Weights of a small GPT-style language model, trained from scratch on English Wikipedia.
Size: MLP 1536 squared ReLU, 26.7M parameters.
Architecture: untied embeddings, normalized queries and keys, paired heads, shifted keys, gated attention, capped logits.
Training: 567M tokens, 8167 steps.
Each number is 500 + 50 x the weight over its row's rms, rounded and kept within 0 to 999. Layers, rows and columns count from 0. Numbers have three digits each. The size before them is the row's rms in percent of the matrix's.

# layer 2 attention output (transposed), 384x384, rms 0.124, rows 10-82, columns 288-383
094:401530356357469540460572461531420478489564546604461599491557562472497553485463469483468512497526471486514436500500513492510526462564526533600547530535485563494462575518468612503547497465442607549488489489509460528615504532536445564522516540476540535555451456486549432516515507538520639545
092:490452576492575591515622464519506532544528599511574528425480519426511501404486474545531463487405535471540463486493462501434538518414419470630588475487480609522457538601546516580594535565542437483521385479483445459480468491483542483578400547505513480551525503520483525474483509403515489560
104:534554459565429551518522601459623453465582477545481487552501463380552424530554527551450495500500582553491515449492457468507441424426530544394629425373525493429481503546482470561446391470473524515549492488479507495544517557534462443603518444442461441540535509632540483541536518508532472456
107:463496524527467509448496466544433420516439434480455463485560566512523546460486521483583567516396551499538441532483495430484579462502546506534501517442474525494489541495532577612446539510474417415463533482444419505499590578500539516559530566427479389412475543514560517538455490510460449487
090:518484502490539426544507484417476552463484488496504487548439561519557366537507545549488575427402481550435545442531478478432565516464495577472436483470487450530480462588526633553535576419572411461512534536458475480608427468454626541481613568470526542439597543414493448521515538518462530485
097:523448487383472537480415551550474433454544531535470512498549489461476403441471438451536476559459453554555568607492452563470489473602439470427516542452500541519502483551522588530533529549558483513514543452439480428395439531474486501438488497514566495500538482493557525488587540474481448434
099:576508426500478568410471388549510510509501497475551434465441503607526491516393457432535504534483436478513451452455527418493499459558560426576553387511449417524533395563515490473399441483506561480529458511503487479538488511466463515566632593477445581502454509478437536540483585481498438545
094:427483537512531455502522550562450451499533540538431554523509580429493485478565497476526510510499507703561440484487493464471636507426545486506460491488633495586485497445459515525604564442510495490487531490470492443481510483502507620495444560546466415452522507453532548495540559481459513490
103:470520518409576527433481487483550460546511496374455471498554547539498497405437570610484566456542462536439426477485466529506485526551460496478384383488460510410481452568387452456534474412493539485510528625554511488519531462507573529505535506463540491473482443500424498384488469431509446525
094:517500503370441557476476401457517446462450428614533425578592483480515447513507556492519471468487481522432452473478497493528454480516410502498524535572597541384466542540483598509506474497519493494460501543427483532521461461534461493545523587592506427449513565465515543385448487500437557489
086:435528436596543437501558493577492556525533538497600482536586474412463533460556541474458473500471509512544467468476509523432496462530546565568556590512425479423460473394530403391477469546464378572514594539536454603481485500483488433540496483513497485468556473543559521525518502511454468539
094:510488510528451466455445475585541484481431505483505480443378575498534534467500522448449508492448565453539472530540476529493489490500506598454512455589518549556531581547478513491477505442536524527560585458519483552556457478543433493502590438483392424513474528589360490472570565472472541498
100:465444450391564462484470447583479548536517459423516504480482525496504572440510489480553438535466511519514512482507491591454462570484489470518480528491449414469465547558528516495520473524519482552519554543526521478602479429584512463525529490500446502576607493476542534529540484624567488538
104:493389558555399453476494579568476517531483550469495465514500516551565533587453558469532557562502525519435526448503511470476448401515544452453455533506462553529538527482461480421519518509354451507540577529461443431494466482491499515483591455532463593439506438482502425440552516470494481446
098:479515513476482352558478505510517587524424522451503446518398497520439570483500502572575538526489473431536516501549537572602488443555471489448447535517607558423521499480521506460480488473565526539473529525496506446481440518544454536432484461448512463466524462512458423563511536437496539540
099:568512615422485513526508522489556605508468489600580414444506497481454544505535510361464499516426483540547545627491551503560437513538461440463544463507519476517512584485532505501450483572564472516540458458616530451518563492454570557455521525444587549399543477406523497513557512493467469544
095:523474525463563553507590441504517493556539432598452419502386510488472506393416550456489428548550557495421544556475542442535537467510540518493574544550508546451489489580543497496486410514520503507433393530443443421480463514492518551515463505474529566397543497512447481500511522443515472509
098:626504503591557487488513601521482500571506498579509516457413600544565457625549501489493453506521457528490446451476534469456458446516422618448450578474531556570502471463455511438524588458508516488545497515505583451476492454562510465459485516525542539516467419471536508521504493461487467505
099:451428511556467493527516568502519422475454504502638469477473385506539605524537524493545525561473525483548565503528465502461561535440415597588585538534479471440486506605428486461577478492501523505457531554492516469488458473472501564586531471569520509556533563460534577551612482475461522517
099:469609508535515530461494445489433468505485512555495451524435541440487425494558434539467527531621482488471592409518407564584586527512501494473468618473400370452562505418438484546499482537551512532583490453467493539527564550453447526463483424524434504511520598418422487474487476480396505534
097:452536473427477504511484565482586472539458516496539530589549558566445499497530413483529562512435366421459529460480499495619493449469444496478604501412450468477549520594541554409519565556564466471495464456509452468520532449579532527457545517445532489409461576525430501403497489442515529457
106:507537475482512495544436573562457467482490418453513465584470454568462521441503535427587455618495460504464422428509507559456534435479530570497494521392529511537472451516564457569546411479454524435459541470488544489426437499500546466569473508519475445491529496438466408375465513543547484558
098:573412492446480447523488514474530515568539502579467438469544513491477473530475533483474612533513541512611456472490551549444498432424602350544625514597496396453504558507491510511504502506483528532545618449504463521489575522544470504507540475477525558453539472525550460463392504475488525556
107:508497556442571605503487535539559538514431471479501571483541489552508421530452501513511523440510494500445446508445541456459542481524436540464573508449516513516531543541471548502578485479458577541475538442528504445512555595499500472485510463573512487476475461401522447460457494452591596541
098:473531574456476455519475509535579546459496468477377524562412547451490502547415501518411502532480496470469543468463513492435486471534451564616430462458663499543440478471420467543447601519541429517437607495528511541472471494508474495493510531466526478407547419475448482533488454368464417460
090:497547455549501459540466444428453545593568496499506500567524583518503510459485492530445416427433547472498474563556537540444555553528537515508562529513558636511483523425480499506528593528525444465567456501489573518525525466504475433549526492455450569491551478575493525541502553527575478466
093:534531621416515579528538549426565528478475432539444466441524472421571527362517491420435544471456665554546483488557482484458546574497477571471488457559525556431498525514563458441491513533536518526611475603499491490435414492477475514401502480450373462493611440532600435401547507499494513531
099:530470576508563450508454430448457407552554503520517526521553458498519505555502603559667442485512581463530425562481611483517521536550465623480529513522577423614536460518484532515497608469541554487402567416473440616509503426544461492464400525525594544507496472520463502546570522510463478474
083:622492504436479615497489386490542488435515362446477519481469522525499588570495446564544487497470517532450490400539495590455559525437456539540547510502516445439505537411416462443441487464529487492522490591494463541409497471480565501518435588442464526592558461484473503473483380546537493484
102:479520438533578484466548528499451530520486565447452535465434495546482511503460503549441499489524463332487564562471500468600510431429534661373480447550520550526433538504521448520478532454494473539469596518494510427525551452529510509467493510441433540491508564557420552569585441492590499558
097:434545414475556456463504478499539495507635488562462549569544460394508487519516431487469499517497419556382469546516440518443496466518565428494526535553524522540527452492439495553524491504531455560533412501512530474426460479462492510559493420501446483502572453498538520530541421486496485593
100:371526551512454567512559523520417590495467525631480472531550501442433559530532579410416583455460567454413370466603469469514456426486572494570554552559555493474563526508527501516477483523528515547539488504513357550517475548528449460572501495541469507570488548510564511408535523468491572602
098:484490624461479556482483508535458521492517380561485428423508540456504474463561543427621468533542561531503537456603487527480464431554560578562440562541481476462475532542490477435472412495504421525514505518474510577485428588467545495473500510519474528568500545466489441608551516460576489482
097:491502493657515637519493523542414484572433449548399520547476522523510497510500522497458491532475440531440468490430494525470494439498505539393468555529460603484499493581448557499472585578517548481499481519421472513443599421566459484535496481530391473469481528499509458415539490543528489500
102:465593470492539436467592483420590506456511555486554424541507576438439474555428453383535533471551538438366542526540541590465493494492510469472471479552548456570448400379435515488529457457461429469449492507546512477510461536482542454520515466551466448553464517505500507482577563506461557430
101:398517540468485506475587493546484480500559581532521413442501464489454422481464494441522541520520474576440474379567522528546503555460467515542477556441464497485462499535494516437474523617560486570553530470464484492506548569495490533585482521599448508519416401496575553466426438478563456434
103:569487541374586509590567611465493534503526508501539453486516548479548581511430493483532426511532516588372467472479462474451461536537595485465531512488408452560539536440433390579486483549507398470461579549485540500478485579423474578443480612490522575492523474496586471501478509548522518518
097:449496426440515457554451438512569475489532468457396483505552468545558500521495562572382507515438497600519591488439549417561419455480522463418466420560522455460525491421406515519452505447507481556510549455530494399514634562462426467522463519449448430519496479535531471493423483518538447591
101:573478626461456588469514534468549482453494496474487583462487406539493507487532497489531486535502453534562554516536469443484463450503458461510480510461545448545529493535550495493478498446377602407478488534504499538376443565478587420573552497432572359457422459485453514428460457397471484522
094:515487504474516620506521509548481432506500502503464510627488487431414486538484521606603469512492521500504516489527544521510404500556460401592562513551530446461495467515410547533488553520409603429621529494491422536525480458497467510581500493471493425529440549521518549540642401520390491472
103:580517462473625478549500471486489579566502544506409549539516507554508476448520439470485449506529348519490439560500489523538484529564436474516480428588531545374536618517486470543571539520494470598495570508582429511578491418493532512449426512476501547417584606511512457433559531515582490478
102:556458503457435528447522526464407508483515541525546442514549481520496445525527520442536525464558479491507549525567506503473446520552536554481559466484543502534427551489500378503551473459610478515555529447423530536454582512592603475489472512467558541439550522530487504584382436549511503609
097:542533467455524559468477439465556511523545510511512439409423447355549607486544487519548465491521472524563519398460447529531541490537427461574536486526567494457481485530447462538398594523406518460578530561436490447535512542479488612474507516502464516564567415523509590566593530557496469530
093:462508470511504515456431536473603601471512476477482504318489506459513451455504476514522623482488445416417426482539386553498548519495533479403483518482514451471550487495538497502497567575462424534501506465503555576450511460564453549496498547566513515460390470475457481464556468482554491525
094:468479566493543436411524456597528474456464492405453571444528542441451443517547405593455522574549473542413601477482420454466446497493521526561460477476558528472506441544557513567524548493492480549587551484468482498467404445421583572506517463492536549482497499417542459479543433430614468559
104:523631563395500511430557434515491552520513519455489486527566604505561513578518478459540552502495551486494488557515510510513447509454425507466515582418463508558488493601491563547540533489478527563578558456507408485503506533471457567480487553426581366516521510474423532415529553518500464497
103:438577482494534525482532527522533456489480478490409475493451547400528507554457400554468559627415601483487454540503384451543514506517478495459549532490579484497592467521512565547547563495493535492481452549515498431518556477513490501480510469534456586477445563554419502501436491572490531581
107:527476536402507459466480570571515475561524591502428579488550469526451527475479515578459537486497555542426536479500587630541522529500496494540519426546440462549493387508562476471457521494462596518442512528488476483550463472536495530442520556526507485471377443498570530476488535466469512556
092:555532470380498444414574482553535402583484516528493531524661521524463485559529586562551458428583476486593484451507531479465505559493498537468507549538414429512523475585606485542488574543436533489489473545490441562570493576511537514431529523512516521585488498495509434524440422478456573516
101:488398486598428488513446521547572425413512468524514404549527507471538606495398553601455515523512462577495525539526504513539445502541534548405512610560544589514436487530575600521567586483468563488509475477533474465574456577512553536515490541468484546477501443463456490457447477521588594453
092:569445507522492507531470555586619571460472465524480521442552496500514483522602449435406499535479537514560569525507455548446479445524484546515428443467541426520521484550489502435549487456428555451466474533467555612556499491553553463505415424482387564499427558437509481416519425518506489482
102:422517558512438562488427424467405596495508475616476545481530505543653468525488476480504506400477491463544523546459484458460517455490448452521466455559518432546472499512500541540447583480477491544426470496503465640526547500546501543543513500486506540539455454507491496534493462452479480502
101:557498603512519433522423452516578488485468546467555492501556538510641569476473438556538469506567579549462462494478520580436550535445474541411525402483586497449519578508546553436486569481527380543516480466517585502391569559483554596482454565475548501448460492507564471555477481522410476554
098:521421518550439523550429460488504479438450438512400480499497567526455457483478485463547475415508542470480386601512475474547544458528485509447553474469494460486423495546582426501438481451513429522560428481472424433520509533512566519526417449510591526444511492515481489451516536524510510528
083:445511536633478493572428511451473548569468419420517614537647442483562398484569529508545441526468533557497500436499629521510564421450527506645511453502470487500467443486571436475447563456525467459441441562569552484569418457517525503487475517511430566466643546492535543547597573438464529505
102:574535456569508406569531489521498505557478480503495551440541420507477514537507523509598446467520447444378465602430560481597525548510471481456515472490522471560522478536482464517476552522467493514488535576400443513572543519491574559489458448526543478422508492491601487565456598538531474542
095:474613458460568446517507540533452547502429491506489370540557472575527509479576515487506537608536482492576452592489572461526480431570518496462548521557482462600556551520520473513573531500451519523446574511449483519472453506598384480521499463493472542462505490460490467474503502547563503489
102:418555556429463499447476475544489501443514542629542426461431527529494412473512528439408458550595495548494576594470477475502478523468499504522498545465598488595552478466503507430517425421517490492511492538475438481479492505583544586541484572471451488548576460509475519500471565536526441479
102:498578508530668528448503527571518424468388504546603550502520421500514446426549512575572471573478502477577540526448458512586469540486540499586521523407545519450452463454527602456417510396483453534471426494533553422509518534473476480450409596456509463446569528491451485564440512647583457455
099:508444546522506538558559472508456472477481533553421505361475539534435496440468478483456551456570500543527459467428471636473393567629497465411509613510447522538418405476506502525558485542519401405554524607486501585502570501400590523503566536445394456448529527489475513550414526459495556479
098:592539483495499468508503505487545524481530515588592487541545404469531570529516533537482548452519542465597549484453473532484428511543454457505433408506513489475443473423498487495569476449512502531552529482467488486522600432482546481486476467518506528484506541493540470470555537480503544457
095:505534546539397491566492518495435525593561416508454473496489471510510502464445472619530518541439550399492470486534512470523522512407536529578501466436478450552612464443466571521534528502610507553518533534549488562456567508539527520405569519476556511482481535512453502588530481521410542477
092:475470473459553524471558488476562500432493541543504467572492590509571481532489531456478561566460454533563519457520561482506470537459602425520535482585376517495521519574517554496474602436516556515434444411471473471503481470526535488492420506459451471454475505504611495483504482557478535523
099:442540440517495523462479547566486521484409527524546465511515357509499604450458519453495496578509506529470463452526522399525416467533513494476422513487508513558528465476541525497465501610565486440425420547521488439536524499503456403494536613513431474543436529548470544480383485496507472509
082:569538594457455522540389553396532501484422411531539493595385557465462448432492559508451534461542492508485491467426388559492555507522648521581519502479484491508515496433448451476437508532446469554436480409496570558523502499514504465518406528463579468419490669427513483517634552542526562564
097:487485580510480596549477482486536450447463561550491529495490416456513501373484522532537582575496475518493528474424500465552458599493542450475524549480501454514482535582519463474489475545512516428466513526513529511434473449548464571520514611518478440434505510600483554574481613455525528470
097:498451558524485481512509442534528494508553539555534440432493543584538482441402503437548473433536477492441487511453454500539503488586482548596596451555480518448526507504549530495591455443593519487452508464502564567600436540425467549439376475500450549460533526474557555526549499530526517426
088:453512505510488468548508554505393505499514537352508420566528571453409487556512499439522596456470523590470512525405509466506502471472531460534500438600545477563399456551415505479487539532501515506379449488502491557410511507440511567453490547561402534526563423547447614488486503477501475524
108:578448486481611454520474470472511609556485496490541437428487473497480427581490516457476491566557496530554532515572586525496537536499523552498568564467478580554435516483422444534553507487515538492521479556482612514466539496502428466477540534455526508479601412547497443525459445522525559562
091:518478522559550524530420437496465475478375564462555482466514509484484533478512539536477429459514404582446495474481471546458495444457488420539453453465516470436543479456510508562511459633529586517406589409512347524569452486468538523509550440563559595436472418512518566530483613610517460476
097:462549495456466540432550533496451503498523542527489468443523463510498433566472569531579525560486539487450425623464502461468529528492560469499512457532467530497456376598519492608455527520505482584636437476549400459512447501514575513455585535527555456553413446556525460467515530469553558523
099:534487478537539523443379422378509582558488518531502473541528555466503424460442486545516528467463521580490561408535519444555434387459502516466550521479493543538556558465506469545467466465570447442552511526538494563516531511496517458498481476499496348424462440510491405475507529539492512519
094:368503480504483471522448506520498472476470504499414476551516533484501493464539431577524421483441545555468487503489485399518442528461453509442502512503504486519557472461576534500501458398409561540448475559583548509480508487545491527451487424548497466525479448449429562496435539494462455566
# layer 2 attention value, 384x384, rms 0.129, rows 11-82, columns 288-383
102:447460516562497534515528482451511397562565511521526447500519510546417475530442486516471542552500411547435493605465481476459490561553499364449539477502467486504596526518489543572446516496504486343551593430465527529456489420489535515480501499521454492547466578502521437513550469486507483447
104:417490482470436450502562474405507531483603419557530501496480563519553552520487462483505493534507466517516462527524498472445457503631550408404525542517508367464505571512493433499512435467544496566587379538508484534571506447403472519508491481438524465525539547493563414465493563512427450539
098:520452532515508514521576512532552474494484518488446551523513522534511531558510483522437505490548521450510604529545535522491494530525544459481480514546525470503511490461423561410494508563499524519488455536423557580440458523555480495533571539427586511517587492518516408514456437572420395456
103:372452574506446453550500526366418437415453513530530469523468461483483477489555480428593507487438453536499490472570457473465545432603596446443494535506476446506547495522518456514504439614445488467434546459491406467470465552475460574571512477558558564467474481454485421466479545439514509558
101:600493524472582454501509442535497513637514534515478547475451500460503498504492518509545516462556457538488446554494556551537556467489524506491575458519480589577476483500530424497466522462475579520485563464583544481597526513605499535536549474489563489591594442556490608503511485516459516489
099:524526513520487433539499606506482487452515599529567479518559617462378455493486503491621499457486485525630513381498496450432508519479460449548484481501510559545547432446538587471454417551529506507550476491466457482487484449605524497546471519594432551495538529515596492458380476529548429486
101:568545598586571512495587415446523541528505524487522539444556503569496460507516433487521432538467610503521484507554536497452514438435585516526513492450544636437566431510493512449500532453549507438443531524478548416555463581555557471487453507450428490445484488482498565541481519450531489449
105:443516489538459494594476534462545464575557540521550447566546528483545560486414532467463459426538508571399413463470531559499453476447461507419457367462527590461514543593426525542492489452424431497471441538576510550457598449541506404543457515461466544485495532468544527444520508485508474459
099:413561464434455493496527460551495464535518436530577500426457535541474628398498517475459520413592488455585497598468475484464581493540560413449625428482534502468465450460514543537450445563515439582491420495491533441514537544499499514484592498451608483540396599447469447565484561409525471505
111:597537467382423508485500567557486462462464507603415646586452573559495543473497436405540538532539399487485535448544550548496475496454520504430491491530482501532405561469540505527487506480511516489387444524403551575559531561464413516510517518513477490516567483517509455548461556516378513502
096:529470539522558481418542534461425472471485430556445457468519440531554476534446417511529514546553498418527515578368580421552353569577541492503488422524516473456536468421481440627610538483412481573485551529463544522490453468497487474483467495531436538548620572552516420522464447424522506495
104:449516466509479524513485564561533516495455525492581506454534539503488482533386507541531600560437524516393515408481479472515581514620479558475508538435554447560476471402478452568523465553535537509472477452558502503508528447479468516491493428452427488496520568522570534485498401437495498439
103:391526378471463481465577506518529469460592399561515566515531442523486547477437391465492543469440470542544443561575533519606519480454495500481503512442544374492479518533416505549574612590527433536509543486461510431471485528514459515505491557453499499487509463523542485494438487469465601430
105:516514462415541492465410513513542452444496440505440521424531422467570572546515452563603558511525476439457419364531477428488511390442539434473571428548483574597344533541508472480603461475481560502547547567492464422455484502524521479495495575554509496522494550467539516462471440498574554537
100:428497513475494468509513525515500576539582529439566633516483415570449520459439475478428513518534417490402552548405563507493449510449496528502570521501460480487541563532509495442480416466528427483530519563487491467585486509449466493442518491558468460421510597571562475499427448529511508488
101:493511599497446438508564498528523503505471498560468508463494476517485477567458572453483495504426435464522523547470489560472497454497414465573520466452451562479577506484505448432467377475477493525560536571460504504509563518486498433373490592542469505470525476458543514465485623457545519495
108:428454425535561501487487526404518532520484531546440471457489601484470485557547517493626474507572482407482463460537446500571650455552486597584402452536433522516537546520394525500440481424509526576432579418464518433599564460481538493492509488456551411480522447517546478554465471573579506492
101:464506521562434496418530508520511552550484515551425449507505455557614483395456477430468445512479531545606507418454585432556459497603521590484486462516498469492490528503531409472536487516488523518407610517538469519424486482530447444511481424511525482480589467596557460464526426454506507480
095:490488452474586505523513553515581487450471465575509547477538491560381479497579495465613565444517416559471538477491488472463529434575505522545522483440438527590522461541456493448621417548484575588515530472585439551541556494492550490484517501489421516502420513540592413560448466495498440439
099:523526461439377541509513453598445521406344495458568415439483494525455529515418579460531466653532545515509538442534537512510456500490543473475514561498480482548551465473452532513590444479473542557563474531560526519531512516555490564468571554569543447454466528482546384579538557534487600549
099:627514500505431519464509447468472515546472534463601450468462522528481508456460454495518411543464481551453480621455523530521540486487457529523503521433500489543506485516436564495493497508423448466511450432561552556539478454515469519430496561471498478469533485472529634543461450529509587465
105:486503514518557498458484599542503522545539568512480456471496485520500426434528426534524444456524529569502571393532477465523542633488612442459482534519539436526550474453539493559538474557542530486469465508497449554545519555477471459482549550514527564411508575553491465507462504535504502542
097:531644482454564475490494498438496474520523563484456470499524476544445531470611467631441488461540523525496485558445482522489446523515529502512576459530572433478583435481517452552455523527535503572509458504477454460512497430510456569411585608401437553539418449470506540364452478615444565492
099:490444473536495477486458496554470529392483467429512478463468473517430417533540555482543531438485511513469500522520550513512626459557494532454471451418520587537505503475473485505499494481573461503538484492477574533494589534464493464583514499483455495460501502536458509633465443479495370535
098:439486534445407429408511536504573513426559572472439427464515480540501465494495600580482597533588461475593530513505439524499493503525488472468461592502495410518391456494509532501544498534510512528587495521466491491515581535501427473544515456523517580435542539493503531515489490468388539405
096:435605399473513577572503507469512503516456479483493481489610484381527515542474489396579441469482416512571457438458484609512459440620531517481473563543493576529432435474455468484477448371493538459558524547475567572558433502435609468577448419601529503547518537502503464550468482433514567461
103:453554440491500516538619529424617523496467481537489545546538557532489530511555540484520446557488450468533482555420532555507451452519526526501528515506497502589504418497477528544554461466467459457450504566428451496528530660487538425489549460596499508372438487548520508446558491506485474558
104:398564555532482556549463481536512529541452451520494469481528402540498463488488572407437586466424462570550502460530537527543456552498526440442455520494525451461534544452490513571551379379514510515524536520473546534524497477523533515512438433541434507539569450538519486538534401490591548465
103:538491407588469497530506460463592466571480460417434411521454423507491556578442517489441410487483566507474472581614548561475513607589514497519532499414510509563564432440546492538516424519538438478471465542429544492506478513590498471584594460572551522492401532554557471477515514530433509543
098:458489555555526532513506521440502535486516449465510455476486477480496460488439512575464514510514481544431524499467456390504464546439486531497496522577552465471388511439525439531522554497491489571441534462410580555550498481421428447536481599555483477504496411432445500498475499462497458558
102:493478512432541555493455570468470497474512467394506497503430457445441520506466498513540419462516434550489482493565520524477520438471516473481428559422490393511550640458587463578567525501456576468433479525490479436509500593526528522480500506538471521527585447560464505458487618500508539537
107:502521494445498449533550439575393570469566514581498474479496441443513451493586540487426409543444503448473466491435451448405452483480531546459567421519482527570556432500512443573471425503556569680520599476483445482538516499542410444601494440438476470511514506575450541551518528479427482518
098:491566462472531513590453435556390556399541495474579524558508436519514505498545539500637439456473450498536508484531461578511563503583447461598530492448525608490518605504469420582560439465547491462503491594402524451477539524594548551376505548511480517502449358504545563525530512455505576422
101:495467591393543544457600431483479478513551394512547574548458405619489350504482431478400518543410527525523540476492503437475607421509414441543577488551424474453546468538522541424408495552401417465502530572492584561608520490522477602362479563524472584440395493479449503496560490499490530499
097:512489540482513609450487551427465528435446498520424508498538504512478565438417520476475590539440528400494526543496502481434589444500490498509441465483431416537545475528541498575532464532480521602584587539449474475479626517497523550526562408435440552550549567460459501511509517500496502569
098:498497399499458500471426513574518526531517436482563422450529538469442623478553563563547437593437508534482472448373544405522528511510472522458425609444450502413478468552502500532512415527553562499445365529582488415447574553448477473432450567585588497472485540520513440545542498556456471550
098:460507517591541483525392494564525551525514559545544542587580577566496459503507442480498504562522532536501512431533492573517497470493523469541486515542516486495543551511569436496501481486425525561508579507468498514513486457565460554578490517478479553468442530576552429531574548504475440488
103:460572327510555551607452517477557539512531552459540501459515523520513547484536408512449555566569507484492427489508508473441393507469498499566497494426496442484514435534477463449570520562502457445385569487506512515424597502495487486522505551549552524523470467560391514492571599496580530376
102:558532631518532498566538508456510505535496442436431536463510498577485450471538511504554508615531465583546449529498549474556607446512457473507516483514433520555465468469459619522478588447450421500521543598515463581478538448500490522448575549460406502467545513542498468569459461583440538510
100:547495508475554473593533442519558437513548527509508545453509524463488586515484505605498524534572534439517526519486540485488593493509432562488506477563515510433582465475437563355475550481581570544563491430473580543570566538488553476505501520457509452533520444534491470418463545537559495520
097:561538388410444494539543505402531482545493555524482540497476477520589550464522506465473503596542438554522434521397484517459560541619471544528467554522450489460477462441521498424568512569477488406542603462433551408550472495461455620483433517487501540507507404510493503401481513556544498515
098:371470455519507527456484494561466542446455463544512484564497551396527492546518530546546485376383456469501571520483453465480459501386473449518448514485501455505451516543421514398564516538529510481511489521593480544578463506448565506454445447483514517595556545522536425530462532503600497505
103:503483495553476586532463477600468413455519520431400566449534539429565522491472502445464495547443583487526482523502472551570537604493531541529518455503513487514400551485465477584494471510419475591448502575559530497529460504546525457436526593588396460539588449470426528508485490576440468531
098:618585414527559515561431463542489547465581520454530416527426498515475558505422510521496470556493448530473478452488461490566393475448534472481545630495515528452540485557546561447516486458473533502505598510502465526421519564566522450361533497561525498498580476531515523549531535500489461624
099:568524531553523476456579472569545532514500464512445562534510486506486467581529540509528489367586479476494465527450489530477549520563485453520452477482532491555437471471473502578491450475497599511494519509499525454495514521483559499455470591530465486514566436512545440515551545497448525534
100:566497541511591465466481577518599460557485516513588491505585498438464438556573461556592378520497527559441493540513484584517508525567558544456578526487550527459650502421550445476424504475562478522459615477522570488441490493472444517492437550465524462491564425558471528515442428504489493495
097:382534620574478446531452469529439493534467470588494449489622458536457537498545489389492516531542517559413565485482506474447481491469517580549459437481523554459427451516530489580503514459551554603473527466498496432466521423536413420487517400534595447530434481502533494478533571556483593463
107:475581420547497527513429426523532495439531512442530588535565450500540506394449417470426494525491478472484560536558526553472517505467449491484438588401470441504494516420496532474459594531441556528468571473454500511520570461489450479491500433477567589571425501514455448471479485507487498586
105:520443385506546483501463456499555389519463529543431500515478556581467544463540484453525490486540515540459427556550402515491471544483472509471558544486461507439463462425484528498383472631514489454557614517469406533481485453459498400499480392409430530511526523530378485459601512503464512525
108:560510539478508513434483493545522420501509570473504456531482484482499411540427560399480400509406528568510583548459455559469496511550470497489540522516492472448480403475599415504496425531519456503453556494521417544566511589445490514533546466556437493468505465474487479488571513489529510447
101:501483432449522485503545560436544566435587485509527557493523515479497522500511533434512587587556548517456589515461485453521469537486506458502519472582424563416498543444544453462492528516389456438470594452575434518575393533500450597493604449499557525498459416566553529528500474436599499584
097:499522535447527511562444488521535432549538499473459553536494530475458438540484443504418546495589490443511516502480474488443456543485436582500428473566512464504505479551511523531568525505468536519538540502478434504499483458502445560479528446548552458500455505577579448476506531461495456568
098:474600468498456530540464471423557512474456471501487502615504471473452471482522502527457482445539532528454504545469589499406613510511413571496459482536433478479472426534443524494581513554560484580602485517566580612611554549508470488452480525627445458493520524531516515477503497458450439456
109:528482492432516541523506469517480532454464476518517541462544481470445475473522562484407480496552525472372533502495475484503558484443528524553433533514524439477470455521418555570596382401465438531576502495473517582571550435423471600596502448564495517454455631512533509552447492508529496474
103:473494565449526531548456439503494534433536507508527511466553511446496432512451490540514517545554615610513508566378495465459491429538474519473496530512525492564512466486516525465506495483512457544535506442451432454470506435581514469515484488429449515386472625458400433508520458419509486560
102:489516470540459563518517570504547503509564524499496447509482656431463601481518453470523597554470428444447541427458449602506525510495533504517517475493512548457425467548504480587509568496584504467447478447498486535515516489480534543464591581375593490496444453458507372560537494482519465519
099:577420626556503499527449448482542637472499439528569523516555455435488488500504442531483525479413458421558508606561497414496447395461481456485556454446399517498505526504485531532480597483544464568529524517481482554450423497495459499475419475565492530533463457554421552588441585395553414423
100:412514441526500484491500454531541469426480454442526466509450550547531515409565510537466458503425495493495462482488463445476496511581503426526525469489475481439471504519468492489576526509498482589533531541461429558428551505502461443448450505455578465460498516425410542484482600454498475506
101:544571415330484530522403476529559426588527484489498511507468449499496512475469423393455543518544508518452530482433473436485532570380533532547465585458571522490525504529478485514447539580529508477461517519488487514581444509527522515489545491469544546455432400440462466573409494512483557494
100:522475483498544513541476472504588418509528517529493512519445495494507491511587454497527554445471443497543475521520416498504503480533546470436498487565540521733490488550561533479507485493537544500484487468440577544520478551509546553477436424542520503520511531503543529575463593515467478558
105:435541502543457491512466496491509573526487522506477421510429550476571493571523562478419434538559468541482504492448524508520480504579635477484503419509431474550545584492501597565556435451530567571619529458576555503519545594542502555513447555580563517464553487485526377467593479532552477473
107:466555494477451510428527501529524544499460517509470610493484394504528469521441516603495616430534468389460544402428443541511502419482476439451513487548486423515509484462394503439452482506583436491548540533486361505491501487558502457551511560449559499485555483372456392553547452441473473442
101:569479499491531575483543536553554515504525510478496535396498456488492501528529559429546607575494429497563498549533523461424502411468476540554460447518579522472572507490500490508463493533419469379477523466513563498561473459511506486454381481499580436473473591572497571581509420509493549537
102:546540482546469459465473472586524546408535483594526524532578448473480464511537517473509520506422464488572497521398427540491497411592494549493530545496496587478458516488589455474465457607485482480355584493538472459582428509444508437588540467541451547513527582483371431490534467546515428547
099:408444530412520467501505376466550452492572465563507485518581527488495492550435536401564468504395481535588505501424485462528565599492456550500510434497406588456569622482562497440482594570471606611446568445549449541507533487552470502465565460523552518413497523456473491533530542602501484485
103:528493342500499503568480564443505548465442475381528526539411584571558447545428423431497543617445373588479533491486491467472461432458603427434468482498543476541543549457512462557552477551512406523504534500432496522419571445563463574471458563568450489434434531451457464547476506450416493526
106:407412409548503471467472409594493577514537536539535543565491536503537525472513446493497449537554451518567517587431476489454418589528488537519582425491528472618493443507449519536476518495469555473511483515527561440522481497471507520463600527494458489499568508566496451454554505483623560510
098:489508499435539405496547597609442580498514444447532438429492464468419470479485454455465445482475532499502483587556556559516473541476545483477444559422469534550417538470495503515531453516451513556444500491497499452554580341396501580582548540536506490551523511468459489485510504527493438370
100:513556557536473460484454499527500431489554477536531532474550398502521441519405487548492611647513440479471477388468415499591514453551458586466557470430474568509525419456538478516528549521498507500475428554463587471393449543538555479429468539605458438455518460470520533439516485581525527534
094:482538609514524476521563510504606559530462466503521456444430452573461503449520598495478687495471473387483455591579516532472540557453538458510534569491422525486489450526514478510489542469559507528576523508421506499609468452420468539456480498523467601476480546477565499538425489525461500498
098:516471542571490507473565525422509483482528501490414523519451556503485479523519578494438469577500493561508499466500554498543488505598532500614425458545551465534520526527454518544445530474448569440477487601573448568489458533467467409480475500528426512509554441570438527555346598505434444592
097:490491636470517572491516416559470516519482527487469459540560510526521504543545519454537470440465547471504474577464533519490447438507543466578399497500494489587512572523499474492479475505442437449541487500535460467465557517528429513455566448564530489490506579576503493585482495460546406431